Part of a small language model's weights.
Size: 12 layers, MLP 512 squared ReLU, 2.88M parameters.
Architecture: RMSNorm before each block, no biases in attention or MLP, untied embeddings, normalized queries and keys, capped logits.
Training: 153M tokens, 5216 steps.
Each number is 50 + 10 x the weight over its row's rms, rounded and kept within 0 to 99. Layers, rows and columns count from 0. The size before them is the row's rms in percent of the matrix's.

# down: layer 2 MLP down (transposed), 512x128, rms 0.299, rows 21-33, columns 0-127
# up: layer 2 MLP up, 512x128, rms 0.298, rows 22-33, columns 0-127
down21 048:49 49 51 53 54 46 54 31 50 38 44 49 39 53 54 59 42 42 47 28 28 33 51 32 66 46 43 52 37 55 53 37 47 54 29 38 39 52 61 55 58 63 49 44 60 60 60 50 62 68 55 42 58 42 48 49 40 39 40 48 55 49 33 64 55 52 47 59 39 42 50 54 52 59 34 55 55 39 48 65 45 47 41 41 49 62 57 37 36 38 47 52 31 36 62 57 41 40 52 38 59 43 55 47 57 48 50 63 53 51 36 71 40 71 38 31 55 50 34 57 55 44 43 54 35 70 67 43
up22 104:50 51 39 71 55 41 33 37 50 62 21 55 50 39 51 42 41 41 58 51 57 51 51 56 27 41 34 51 48 37 52 43 49 55 55 40 48 47 42 55 56 63 51 38 38 40 35 49 66 43 40 55 44 53 50 46 39 53 51 67 60 57 31 63 47 44 51 47 55 58 51 54 55 48 45 42 61 43 38 34 42 49 57 43 59 40 55 56 43 36 42 54 40 68 77 33 56 63 44 46 65 35 42 46 40 38 47 47 64 57 59 40 35 52 53 39 77 50 50 52 50 54 43 58 74 65 58 53
down22 109:44 62 56 52 51 50 36 55 35 56 35 48 36 39 53 51 57 28 41 54 59 50 67 76 36 31 61 51 63 40 36 43 42 35 45 43 46 45 41 38 50 48 39 47 42 43 60 56 63 40 60 60 53 44 47 40 48 56 56 56 48 62 47 34 57 56 55 58 54 35 48 51 49 55 49 72 58 34 33 48 46 54 48 44 64 44 58 61 44 46 45 42 47 51 58 45 59 41 58 51 77 56 64 57 57 36 55 39 45 42 22 53 45 42 39 37 57 63 52 60 40 76 61 53 56 56 47 51
up23 042:46 60 67 42 36 44 59 36 44 44 41 58 36 46 40 67 67 55 58 61 57 56 50 71 46 46 66 58 48 39 58 69 66 62 49 45 48 37 61 57 37 53 40 51 36 60 59 49 31 34 48 66 52 51 39 60 35 34 32 39 38 56 43 47 45 58 51 37 56 41 44 53 59 48 54 67 45 48 47 52 68 52 51 48 73 40 49 45 37 59 54 21 46 48 54 57 48 52 52 46 54 69 43 48 48 66 49 37 42 45 37 63 56 55 50 57 62 62 58 69 52 47 50 52 47 41 60 56
down23 055:47 35 44 25 55 45 36 75 40 47 59 44 48 68 48 57 57 36 43 43 42 71 45 48 58 40 42 50 54 63 50 51 38 60 52 49 57 59 68 35 38 51 48 52 62 57 32 46 54 43 43 43 54 69 54 48 53 44 41 61 37 51 52 38 66 74 58 39 44 35 36 39 37 43 41 40 45 51 49 50 64 35 59 58 46 47 41 37 40 41 49 52 45 43 53 48 50 47 39 58 45 66 63 55 51 59 53 62 48 45 70 59 55 46 66 23 45 46 59 58 54 72 54 45 55 50 43 44
up24 034:52 45 55 57 55 51 43 28 43 63 55 49 46 27 48 72 52 41 73 48 67 46 52 33 44 65 60 41 52 66 61 38 44 58 58 63 54 46 44 48 56 76 42 50 45 56 65 44 55 52 50 49 53 49 49 49 49 55 54 48 64 65 58 59 53 56 38 49 51 60 44 45 64 52 56 46 48 52 25 37 52 44 59 45 66 32 65 42 42 56 58 61 57 23 46 36 57 47 46 47 30 47 49 44 56 56 48 40 59 59 47 58 34 64 49 53 50 62 54 49 48 57 66 56 38 73 56 64
down24 040:55 40 35 47 44 48 54 49 47 62 53 45 58 56 52 46 45 44 44 55 68 50 39 52 52 35 46 45 56 38 20 48 64 37 52 33 60 58 36 31 48 46 41 42 61 46 34 49 62 36 59 52 49 42 60 46 48 56 50 54 49 40 61 70 48 51 52 49 63 46 43 34 40 53 61 50 48 66 48 63 52 42 41 43 40 55 56 55 74 66 29 52 47 64 54 35 36 67 60 65 41 49 66 54 40 37 64 48 41 58 43 44 54 48 42 65 67 53 33 51 42 61 45 44 65 41 35 39
up25 114:65 58 43 46 43 46 42 50 46 63 40 49 43 51 54 50 46 48 59 66 45 47 49 45 41 60 45 75 68 51 46 59 54 48 42 59 53 47 64 63 63 65 44 63 50 60 60 76 45 30 63 58 55 48 48 42 39 47 22 60 55 48 45 53 36 60 36 29 59 45 73 47 43 59 59 58 54 57 58 60 37 37 41 51 56 52 45 37 48 43 53 56 51 37 52 40 46 55 32 52 52 55 32 42 54 51 62 41 38 28 56 69 42 64 53 57 51 57 52 56 72 49 41 39 48 54 45 61
down25 119:49 65 54 57 69 48 57 52 44 54 45 47 56 67 58 43 45 40 50 41 52 61 49 56 49 53 51 51 69 38 60 45 64 67 31 43 60 51 53 53 49 51 49 57 72 59 56 58 38 52 36 56 53 32 49 48 61 62 54 62 52 56 32 53 43 57 42 45 55 59 48 90 49 43 65 55 49 41 62 43 51 49 39 48 67 54 51 45 52 39 59 50 27 41 47 63 80 50 44 58 37 64 58 60 45 47 63 58 52 52 53 47 48 58 48 45 56 71 54 29 48 42 51 60 35 55 40 54
up26 104:42 56 58 40 62 43 56 48 51 60 57 46 48 58 46 59 75 67 48 34 48 70 56 44 52 50 68 52 39 70 58 60 61 67 32 54 48 53 47 58 65 50 37 37 38 55 41 54 48 47 46 60 53 49 62 75 53 31 43 51 54 64 55 53 52 77 57 48 39 59 46 56 59 51 48 60 69 68 51 50 43 35 43 60 48 46 47 58 72 65 54 51 47 59 45 45 50 44 70 49 50 49 44 58 47 56 39 60 37 56 63 60 45 55 60 54 32 51 55 60 65 51 64 40 59 36 60 49
down26 105:35 64 33 38 47 53 60 59 26 58 54 48 46 50 42 52 52 36 44 28 45 64 38 50 50 30 45 29 48 50 46 44 52 62 51 61 42 52 57 48 47 49 56 66 50 53 48 64 54 41 49 56 39 57 41 47 60 67 46 55 48 35 29 47 66 52 54 43 47 45 40 40 60 49 55 50 46 61 31 38 46 35 60 49 47 49 55 41 58 47 34 55 58 36 33 44 48 59 53 48 52 46 50 55 59 37 62 70 37 57 42 51 59 62 64 61 59 59 55 44 56 58 50 70 34 18 45 52
up27 130:38 39 69 42 55 51 37 63 44 45 58 46 53 37 55 47 46 51 50 45 39 49 48 54 53 58 39 53 63 48 70 33 35 58 44 59 49 37 40 44 60 58 50 49 37 28 51 53 31 44 52 49 57 64 57 42 42 50 69 45 48 62 45 57 34 59 54 65 37 74 42 52 30 41 54 55 61 38 63 53 59 48 40 44 41 37 59 48 59 46 41 50 37 49 51 44 44 39 35 72 67 31 42 41 41 55 48 33 48 50 45 35 52 64 34 49 64 52 30 48 57 51 60 49 59 35 51 53
down27 124:48 53 54 37 61 58 66 42 50 27 43 23 52 51 61 48 37 43 41 32 43 45 35 65 53 56 39 51 65 42 42 42 59 52 39 57 40 42 39 52 39 43 52 47 52 60 52 45 57 42 66 69 53 64 57 36 62 52 59 44 57 32 53 62 41 45 52 50 32 54 47 57 62 49 35 55 63 48 70 50 57 32 59 48 54 60 38 54 40 46 68 48 43 54 49 34 42 56 53 48 53 58 45 55 50 68 48 39 33 46 52 43 60 52 74 45 48 38 46 50 63 27 58 53 64 53 55 38
up28 087:52 61 40 51 54 41 55 42 42 55 62 31 49 41 71 31 54 48 47 59 61 46 64 58 33 46 44 52 38 61 69 36 52 51 43 59 44 53 56 62 53 57 40 48 62 50 44 42 25 58 39 41 47 47 49 61 55 49 50 46 58 52 35 52 23 55 58 38 62 39 55 44 52 35 56 59 61 49 40 44 39 57 32 57 57 38 52 24 42 56 49 54 36 56 58 37 39 59 41 36 49 58 59 42 25 49 50 54 45 52 62 41 48 40 45 65 34 53 57 51 56 62 70 59 61 55 36 50
down28 091:39 52 56 45 49 47 53 59 36 58 44 36 35 44 51 16 53 38 57 42 54 63 31 73 56 32 54 29 48 36 43 62 41 54 49 40 49 33 48 56 57 53 56 51 41 49 50 62 66 38 63 49 48 50 58 45 56 58 48 66 42 34 76 42 46 40 49 40 55 65 42 55 58 32 64 35 56 39 54 48 58 42 51 60 41 53 57 40 43 63 53 39 56 33 58 54 37 57 44 49 48 48 49 38 63 59 60 53 62 51 54 38 46 39 50 56 30 64 52 68 46 42 39 50 54 51 53 56
up29 122:51 62 38 70 72 51 52 47 50 44 34 48 48 64 47 71 42 61 51 63 42 56 40 60 40 35 48 54 44 53 59 63 50 38 52 37 31 61 39 61 61 48 46 41 56 53 37 49 57 71 65 31 38 49 45 57 51 60 46 50 57 47 63 47 51 50 47 65 39 61 52 44 71 58 34 46 50 37 54 22 54 56 48 33 63 58 37 47 62 38 50 40 34 52 48 56 55 60 62 62 55 44 53 52 57 53 49 53 52 32 50 42 54 52 56 58 62 54 42 47 45 50 48 65 29 63 32 55
down29 129:46 40 64 51 45 64 56 68 29 47 45 44 54 42 40 27 41 65 40 37 40 51 64 59 60 44 56 42 58 65 60 51 38 32 53 54 48 52 41 54 44 45 48 58 68 61 35 59 56 29 51 53 40 58 59 59 35 51 54 41 52 53 41 53 46 47 49 53 23 46 43 52 39 64 49 60 47 58 41 57 44 35 55 59 62 58 44 45 45 46 38 59 44 33 41 36 59 48 69 55 39 46 52 48 45 49 54 45 31 68 58 31 62 55 63 40 60 54 54 51 50 67 34 34 59 50 60 49
up30 124:41 43 47 56 44 64 62 46 49 56 75 68 47 36 45 53 51 47 45 40 47 57 67 35 37 54 40 38 47 46 58 47 40 36 48 62 46 39 57 36 44 44 56 54 36 39 73 52 54 62 49 54 53 63 52 49 58 52 57 51 52 39 60 60 58 69 40 58 54 76 59 52 40 56 50 56 55 52 46 46 51 60 52 60 22 56 38 67 45 43 41 56 62 60 37 49 41 56 55 63 47 52 43 54 33 47 24 56 32 63 49 47 48 41 37 49 54 47 45 56 50 49 40 45 64 67 49 24
down30 118:61 62 51 52 55 32 52 56 68 51 48 51 30 74 31 56 54 42 57 58 35 58 39 33 42 44 50 62 53 47 43 52 55 65 60 32 59 25 46 41 60 61 51 43 63 53 25 48 53 48 50 49 50 53 60 42 35 66 62 55 56 54 56 64 65 47 57 36 48 51 61 44 50 52 61 28 42 58 44 52 54 58 45 36 51 47 49 44 49 57 44 68 37 60 57 50 68 51 58 43 52 61 51 38 42 65 72 48 64 62 41 43 53 34 45 56 47 56 68 58 59 56 58 46 48 37 59 56
up31 042:49 37 63 30 49 46 62 55 67 42 47 48 38 24 39 63 55 54 64 41 53 59 37 69 27 52 63 37 51 42 57 40 30 66 56 53 52 45 43 55 59 45 45 43 34 56 61 40 53 55 33 32 30 54 42 56 39 42 51 53 60 52 53 57 38 49 46 54 48 59 50 38 52 48 47 44 58 53 34 45 55 43 48 39 66 43 47 42 52 40 30 44 34 53 46 57 44 50 44 54 48 32 41 52 47 49 39 48 54 31 41 53 42 56 48 56 56 43 62 77 61 41 50 42 62 62 61 34
down31 042:47 35 51 41 50 62 51 49 31 53 43 67 45 56 43 44 67 70 48 63 51 59 66 58 55 49 48 33 37 64 51 54 53 58 56 58 35 65 32 60 54 38 64 47 48 50 50 51 34 61 58 38 41 43 35 75 51 41 52 56 41 49 62 48 46 44 56 48 41 44 39 49 53 48 45 49 42 70 43 53 45 60 47 45 46 31 57 42 35 60 38 61 54 44 74 49 45 54 65 50 60 46 39 38 32 51 51 54 57 52 30 54 28 48 54 54 49 55 60 53 50 55 51 61 38 21 40 54
up32 093:50 61 57 47 49 48 52 57 66 45 54 50 39 70 52 45 57 39 55 46 46 64 60 52 69 51 46 70 55 36 40 42 36 41 42 66 40 48 39 41 61 50 49 57 47 59 64 53 39 50 54 62 54 54 55 52 33 36 48 52 53 58 54 51 55 59 59 49 53 59 48 55 34 63 36 41 28 49 41 60 52 55 53 46 55 54 52 39 52 38 45 56 42 60 72 37 35 34 35 64 52 42 47 50 60 50 45 41 55 41 55 47 51 42 41 13 63 58 65 66 49 63 46 61 60 42 37 75
down32 114:44 67 44 33 46 50 36 48 74 46 54 57 43 45 58 38 47 49 51 62 66 53 70 48 59 57 56 63 63 60 40 45 60 28 49 41 42 28 62 43 52 46 64 61 38 39 63 61 57 39 44 59 35 47 67 42 25 44 55 51 37 43 41 67 42 50 54 48 62 50 64 52 28 67 49 47 49 46 41 46 47 44 67 55 43 57 59 43 61 47 31 47 55 43 61 53 68 43 43 54 43 55 57 37 38 59 52 42 61 64 48 49 33 53 63 39 47 56 56 64 46 57 53 40 48 51 50 53
up33 069:33 52 57 46 46 59 72 55 53 45 37 49 43 41 46 65 65 47 59 39 52 52 33 51 30 52 52 75 40 60 46 47 38 46 48 53 47 54 48 45 70 41 37 47 43 67 50 30 43 51 53 50 58 47 51 72 58 41 48 47 54 64 63 49 44 49 56 38 44 59 48 35 52 47 39 59 63 51 49 45 55 33 73 52 58 48 43 57 42 30 62 46 49 46 69 48 54 50 47 55 54 50 60 61 70 47 58 64 54 20 50 37 50 46 34 34 43 43 50 40 43 51 40 53 50 68 38 42
down33 085:67 43 50 63 61 66 42 57 46 62 51 52 45 48 43 62 28 58 52 39 64 32 32 62 60 62 48 33 46 52 51 46 46 60 52 42 44 56 61 28 56 53 44 51 66 53 58 45 67 59 44 43 62 59 66 49 63 50 37 50 53 53 46 43 45 44 50 50 45 58 57 54 51 51 57 64 43 33 27 33 63 51 42 40 50 43 54 56 51 36 73 54 49 34 44 47 61 43 31 42 36 46 51 54 67 41 65 50 60 58 59 40 52 57 39 64 52 63 57 33 47 35 56 59 32 46 42 40